{
  "num_hidden_layers": 12,
  "hidden_size": 192,
  "norm": "rmsnorm",
  "attn_scale": 0.161,
  "bias": "none",
  "tie_word_embeddings": false,
  "extras": ["capped logits"],
  "init_std_qkv": 0.0458,
  "init_std_o": 0.0,
  "init_std_down": 0.0,
  "lr_head": 0.00644,
  "warmup_steps": 496,
  "decay_fraction": 0.79
}
Each number is 128 + 24 x the weight over its row's rms, rounded and kept within 0 to 255. Layers, rows and columns count from 0. The size above them is the row's rms in percent of the matrix's.

# layer 2 attention query, 192x192, rms 0.154, rows 185-191, columns 128-191
size [104 111  98 104 108  92  85]
[[128 112 116 118  71  99 110 148 105 140 132 114 151 109 138 111 148 118 123 103 136 119 166 113 171 180 161 125 131 115 135 137 128 119  82 118 151 151 126 176 130 129  94 106  99 121 153 111 175 149 147  90 119 106 105 133 176  92 156 157 111 129 150 119]
 [111 123 165 150 102 145 158 126 134 130 123 174 150 163 161 144  95 149 116 125 137 123 139 116 126 154 144  81  94 137 152 178 100 131 158 127 136  96 127 109 124 117 146 135 143 139 110 121 116 130 136 150 138 118 184 116 132 164 142 143 210 119 127 137]
 [102 155 106 167 141 119 145 124 127  97  97 151 141 140 144 104 121 126 103 162 164 145 150 120 156 155 131 135 100 124 129 126 133 113  93  93 146  89 128 142 135 172 104  82 134 113 132 142  82 123 155 151 110 122  99  90 159 128 130 186 134 117 108 121]
 [129 123 144 159 130 117 140 149 115 123 140 178 119 142 127 159 114 109 116 137 107 157 111 115 104 137 121  89 112 102 108 152 121 131 188 146 126 121 139  81 143 182 152 154 149 176 116 124 117 158 155 135 159 132 181 114 107 154 104 136 138 135 109 127]
 [143 154 161 107 102 106 122 101 152 106 152 132 136 142 101 117 154 158 111  96 137 130 123 138  92 146 176 116 134 146 126  90 124 145 113 124 139 147 101 146 143 111 131 128 149 132 168 144 131 132 120 122 176 137 110 152 109  60 131 106  97 127 152  92]
 [138 142 130 121 182 128 123 104 125 125 142 132  97 141 115 129 122 121 156 147 117 121 107 136 121  77 100 126 108 149 101 115 164 132  78 142 140 146 114 119 105 116 104 165 123 122 119 118 150 116 118 121 133 172 100 138 121 114 109 103 158 130 139 135]
 [159 117 155 114 178 123 130 107 151  91 110 117 160 198 159  97 133 116 125 110 135 105  91 130  55 140 126 114 175 135 118 138 146 111 133 147 109 132 107 121 120 125 157 109 135 177 128 139 133 138 129 128 119 151 111  96 123  85 150 155  86 104 138 102]]
# layer 2 attention key, 192x192, rms 0.141, rows 185-191, columns 128-191
size [102 116 118 107  94  92  99]
[[101 104 106 131 119 126  88  92 160 116  88  67 125 129 143 103 149 135 183  93 137 121 129 148 141 104 113 161 127 144 141  97 140  88 117 145 153 150 116 142 131 118 138 153 150 118 138 154  96 105 116 133 132 133  91 123 105 161 116 144  94 158 114 114]
 [125 151 120 113 108 118 129 162 110 144 144 136 139 131  85 137 127 162 123 100 152 138 149 128 128 179 192  78 119 122 154 104 130 132 128 123 134 106 116 167 125 126 138 101  86 118 131 115 155 115 120 121 131 117 120 142 152 125 152 127  99 133 182 110]
 [112 132 153 107  95 115 145 124 171 128 129 140 161 109 117 129 133 106 140  73 111 117 148 159 144 161 155 110 173 161 133 133 144 124 158 156 144 165 166 129 130 104 145 140 128 133 146 112 164 112 139 104 143  93 122 131 139 147 105 202 107 115 121 103]
 [ 95 131 157 118 105 115 114 142 141 145 130 132 138 113 113 131 123 175 100 112 158 105 159 117 124 172 171  80 179 127 154 134 112 145 148  99 139  74 119 153 133 113 116 123 118 100 154 124 140 131 117 158 135 117 177 127 141 121 149 112 180 128 151 128]
 [164 112 124 136 144 144 126 134 148 107 128 133 119 108 151 101 114 111 143 147 132 125 114 110 120 137 125 150 162  96 125 135 124 113 134 121 163 129 170 124 162 146 112 140 157  94 117 122 135 116 131 165  90 120  52 138 121 102 110 172  80 141 166  90]
 [170 109 119 163  70  99 161 145 134 102 131 151 133 125 154 170 116 121  90 151 120 138 131 145 131 149 108 118 137  99  95 158 138 139 155  96 111 128 123 139 124 128 167  97 128 132 111  99 114 158 145 144 158 137 183  85 123 137 146 114 150 102 124 136]
 [128 158 135 143 135 115 138 169 148 138 128 115 158 110 119 138 138 137 130 162 174 122 144 124 142 137 127 140 138 149 160  89  85 110 126 142 143 158 151 120 106 108  88 150 126  59 137 179  94 127 118 121 129 119 146 139 153 136 134 107 176 149  83 166]]
# layer 2 attention value, 192x192, rms 0.136, rows 128-145, columns 128-191
size [ 98  99 109  95  95  76  86  93 102  95  92  94  96  93  84  83  75  95]
[[143  58  64 158  92 132 115  93 145 131 139 158 151 102 161 153 136  90 119 124 125  85 123 140 112 142 144 124 105 112  65 113 156 157 165 125  97 154  96 112 147 176 168 117 130 114 140  83 103 133 122 175 142 130 131 104 117 144 118 121 121 129 135 101]
 [178 129 160  96 127  69 120 118  96 137 195 170 130 110 105 129 123 127 149 133 120 162 132 150 159 130 118  84 182  92 103 110 148 149 110  79 146 155 153 138 172 169 138 102 110 153 135 132 152 126 117 154  97 106 140 126 102  60 146 121 115  86 134 116]
 [140 161 139 121 110 110 116 122 121 135 128  98 158 126 141 134 101 129 143 153 115 108 120 114 110 132 135 113 157  99 140 131 137  96 120  99  82 129 151 127 162 137 145 124 130  97  99 128 118 147 120 180 126  59 125  83  98 135 106 123 137 103 131  93]
 [133 122 126  62 123 133 108 113 136 134 182 141 146  71 151 166 146 117 110 128 159 130 133 144 131 116 120 119 157 109 175 149 121 151  99 117 120 121 137 105 190 111 119 128  74 142 105 143 120 144 127 107 109 140 127 121 148  90 151 129 136 134  98 128]
 [160 124 106 107 141  99 132 122  96 122 146  95 128 132  87 135 156 172 127 109 119 119 146 124 144 146 121 119 146  90 127 159 151  88 123 113 112 143 128 137  75 129 136 134  93 181 124  97 146 126 115  92 130 109 140  93  93 147  91 137 117 141 159 120]
 [101 145 104 114 160 110  89 141 145 144  95 105 151 128 167 102 135 142 130 123 121 120 153 112 110 106 132 150 129 135 150 134 103 115 129 126  90 136  62 131 127 129 102 129 192 143 139 131  96 119 122 121 121  78 133  99 109 115 117 160 136 100 124 125]
 [166 117 139 126 177 133 131 159 114 115 149 113 132 139 142 122 132 156 119  73 153 145 184  99 147 154 125 151 167 123 167 114  79  98 100 159 147 144 138 137 113 117 109 109 107 113 146 148 138 141 147  94 118 166 111 148 123 127 161 120 110 129 115 153]
 [115  90 168 107 130 134  82 136 165 119 121 172  88 135 125  87 126 153 132 101 173 188 119 125 136 126 120 122 144 142 165 107 148  91  88 116 132 126 131 128 111 137 119 141 124 121 140 170 104 148 138 182 127 150 136 144 152  89 153 132 139 153 123 148]
 [ 95  66 175 104 164 124 112 121 138 122 117 104 112 165  93 130 115 125 144 113 142 161 129 119 140 132 131 122 135 144 133 124 165 128 122 112 155 118 126 121 162  95  87 132 129 146 138 105 146  97 141  63  92 112 112 155 130 115 112 153 114 142 147 136]
 [155 111 119 129 112 119 115 115 126 101 188 119 145 111 141 122 110 130 130 115 132 118 144 131 120 114 136 135 103 157  94  96 109 160 138 156  83 106 142 155 114 140 151 105 151 119  91 123 135 206 124 171 115 119 131 106 120 140 105 125 146 164 134 117]
 [157 120 163 151 112 128 104 123 119 141  75  77 107 154 115 155  98 143 101 157 135  82 144 129 128 141 141 132 134 124 150  95 121 158 144 124  88 133 175 106 129 107 163 187 133 116  98 119  84  61  95 132 166 102 121  70 117 135 112 127 120 148 122 133]
 [115 140 112 118 134 118 154 114 135 146 145 139 157  81 159 139 189 130 133 121  94 125 125 156 135 145 131 118 157  88 111 153 113 165 141 141 110 167 153 125  96  71 138  97 110 103  53  86 122 109 112  80 125 100 114 139 157 151 106 156 123 147 138  65]
 [127  85 103 126 165 123 108 117 120 118 148 119 161 109 106 128 138 129 120 118  94  66 129 126 152 134 122 140 137  84  72 156 118 134 152 131 170 109  67 153 115 147 102 110 115 172 134  97 173 145 140 128  98 132 121 143 104 115  85 142 131 151 195 161]
 [133 126  55 144 120 153 130 110 148 138 150 148 128 117 170 123 127  75 118 149 113 101 118 179 111 115 147 151  69 162 102  97 139 162 157 114 120  95 105 133 134 109 145  63 148 151 131  97 157 153 127 153 116 161 145 112 123 148 139 123 131 145  87 123]
 [114 136 148 102 177 130  94 129 154 150  93  98 176 114 157 123 135 143 160 108 102  83 141 113 122 127 110 130 161 128 124 141 149 116 126 105  94 146 118 142 182 105 107 164 129 136 167 121 121  73 121 107 123 105  92 134 114  82  98 132  99 115 162 125]
 [132 119 158 115 122 126 130 127  93 124 129 131 101 120  88 154 126  85 149 170 144  94 113 108 132 138 155 103 133 102 169 120 116 140 179 120 165 101 127 122 155 170 143 142  80 117 140  82 151  85 122 155 152 154 127 106 159  80 143 134 123 166 119 133]
 [117 123 132 108 120  85 130 124  88 139 124  67  93 107  71 123 142 163 132 166 136 128 124 125 165 102 111 112 120 168 118  92 146 155 121  89 156 154 111 168  85 113 105 153 142 154 130 164 137 100 124 135 134 107 138 120 148 120  93 112 154 117 132 116]
 [180 137 115 105 129  90 153 147 133 134 174 131 111 129 130 118 112 140 133 115 150 153 180 153 132 133 139 117 160 117 160 125 135 125 125 120 109 169 183 121 127  75 128  94 122 162 145 167 120 113 117  58 108 166 117 155 127 152 141 136 121 182  87 133]]
# layer 2 attention output (transposed), 192x192, rms 0.125, rows 128-144, columns 128-191
size [104 107 114 100 103  88  95 102 112 101 103 102 101  99  96  89  83]
[[128 140 169 109 167  75 117 167 112 111 105  97 139 164 112 113 122 161 128 136 114 125 120 115  59 170 114 102 125 125 129 142 154 142 105 106 163 124 122 101 109 145 144 128 110 116 106 120 116 149  95 139 145 136 149  99 149 114 119 160  89 127 126 137]
 [141 140 132 157 107 140 116 121 123 132 104 134 119 146 147 131 132  86  98 109 118 128 126 132 129 135 168 156 134 121 132 201 140 128 126 125 110  98 104  75 152 103 115 137 141 133 143 114 149 164 153 112 147 121 141 126 152 137 115 173 137 137 104 131]
 [105 103 124 160 117 106 104 143 130 108 104 121 111 118 123 155 149 122 114 113 132 114 155 162 105 154 107 162 120 143 103 171 159 132 104 136 165 112 107 166 157 138  96 117 104 129 128 140 169 123 119 103 136 130  46 120 173 120 162 172 128 129 124 119]
 [ 94 128 144 156 141 110 121 115 116 140 104 114 157 129 122 107  96 143 121 107 119 104 103 130 137  98 139 139 100 136 133 146 106 121 148 163 107 126 112 132 135 119 139 112 117 109 147 125 134 175 165 100 153 105 121 112 125 154 101 143 127 116 151  92]
 [113 153 146 122 100 177 123 141 161 104 120 153 103 129 110 123 112 140 130 137 149 122 104 167  82 115 155 134 137 145  97 138 195 133 119 132 158 110 139 112 191 156 118 130 134 129 171 142 139 141  67 143 130 161  95 114 115 124 140  71  89 129 121 105]
 [101 124 144 147 150 117 124 152 146 104 117 118 129 137 124 106 137 168 135 125 117 147  96 163  72 111 116 128 109 132  89 114 164 127 126 164 154  96 157 116 107 156 107 163 114 115  94  87 144 136  57 147 139 137  55 149  93 108 161  64 138 137 152 140]
 [116 148 121 128 113 183 137  60 109 161 136 122 117 132 130 114 105 151 148 164 106 142 115 170 188  95 114 137 107 147 117 131  84 101 136  98 107  87 146  92 156 138 141 105 136 153 168  96 134 130 141 150 105  92 148 141 131 137 112  53 144 115 136 130]
 [149 129 152 133 146 186 136 113 115 150 150 133 143 130 134 122 116 126 127  97 136 135 123 111 161  81 141 154 157  97 142 133 107 125 170 123  95 126 120 107 114 116 132 117 138 165 118 135 138 119 170 131 129 129 159 152 105 191  94 105 146 136 146 127]
 [122 145 138 133 138 170 139 145 132 110 125 135 142 153 110 124 146 134 106 148  96 126 120 152 123  83 129 165 105 142 126 133 100 147 176 153  68 105 124 132 114 118 160 137 144 154 125 136 101 133 126 143 151 139 156 157  90 143 120 114 147 142 122 129]
 [143 117 138 129 175 149 106  97 110 143 120 138 129 152 135 144 122 145 128  80 134 135 107  78 117  77 140 143 145 121 138 162  92 103 126 132 120 124 122 108 156 151 148 112 111 174 119 150 151 167 185 138 136  91 138 135 142 103 164 172 132  89 146 120]
 [ 99 105  81 124 136 107 109 161 156 119 106 115  89  61 112 128 140 119 132 130 137 149 128 138 141 138  96 142 136 143  66 130 133 145 130 144 149 126 116 148 138 175  81 121 131 136 141 114 152 101 124 117 100 143 129 118 136 163 114 120  97  96 121 109]
 [ 94 148 142 138 147  98 103 161 141 122  92 110 113 134 100 112 117 139 171 153 157  96  59 121  94  95 118  98 107 128 110 125 140 119 135 103 138 127 114  82 189 148 152 148 120 128 163 140 132 174  90 156 129 111 171 104 131 114 137 105 108 119 115 140]
 [129 188 126  95 143 104 160 140 122 114 117 147 125 201 125  84 117 149 100 151 132 171 141 105 135 141 139 150  96 171 146 117 116 142 144  92  67 122 151 108 184 135 155 124 112 132 108 125  78 138 131 140 153 124 136 141 119 153 128 118 165 126 120 135]
 [150 156 132 102 156  99 126  93 117 137 127 129 166 164 132 137 135 142 118 125 107 118 133  81 136 143 136 126 167 131 152 132  89 116 132 112  99 176 116 170 104 134 165 107 118 112 114 138 102 177 165 106 141 123 137 107 156 104 147 183 122 130 133 129]
 [110 104 148 135  94 132 135 142 117  82 116 114  95 171 118 108 132 123 113 152  98 115 109 222 107 110 148 150  97 143 133 144 125 144 139 180 110 146 149 128 119  90 132 151 128 113 119 119 136 111  76 129 180 144 111 154 112 117 176  88 147 129 108 139]
 [152 121  97 125 133 132 140 135 132 134 115 149 105 117 123 142  87 125  98 119  89 138 111 114 150 161 133 144 140 120 107 132  75 116 167 125  61 151 138 139 126 107 135 115 147 127 160 127 119 120 179 102 138 146 116 117 116 134 102 177  56  90 112 123]
 [138 141  94 184  74 131 159 123 149 119 143 169 106 126 134 100 148 119  88 143 149 141 167 130 186 147 178 123 143 130 146 150 146 151 129 162 115 113 131 135 109 134 100 148 153 106 130 103 105 100 134 142 121 126 151 171  73 128 118 129 197 104 116 110]]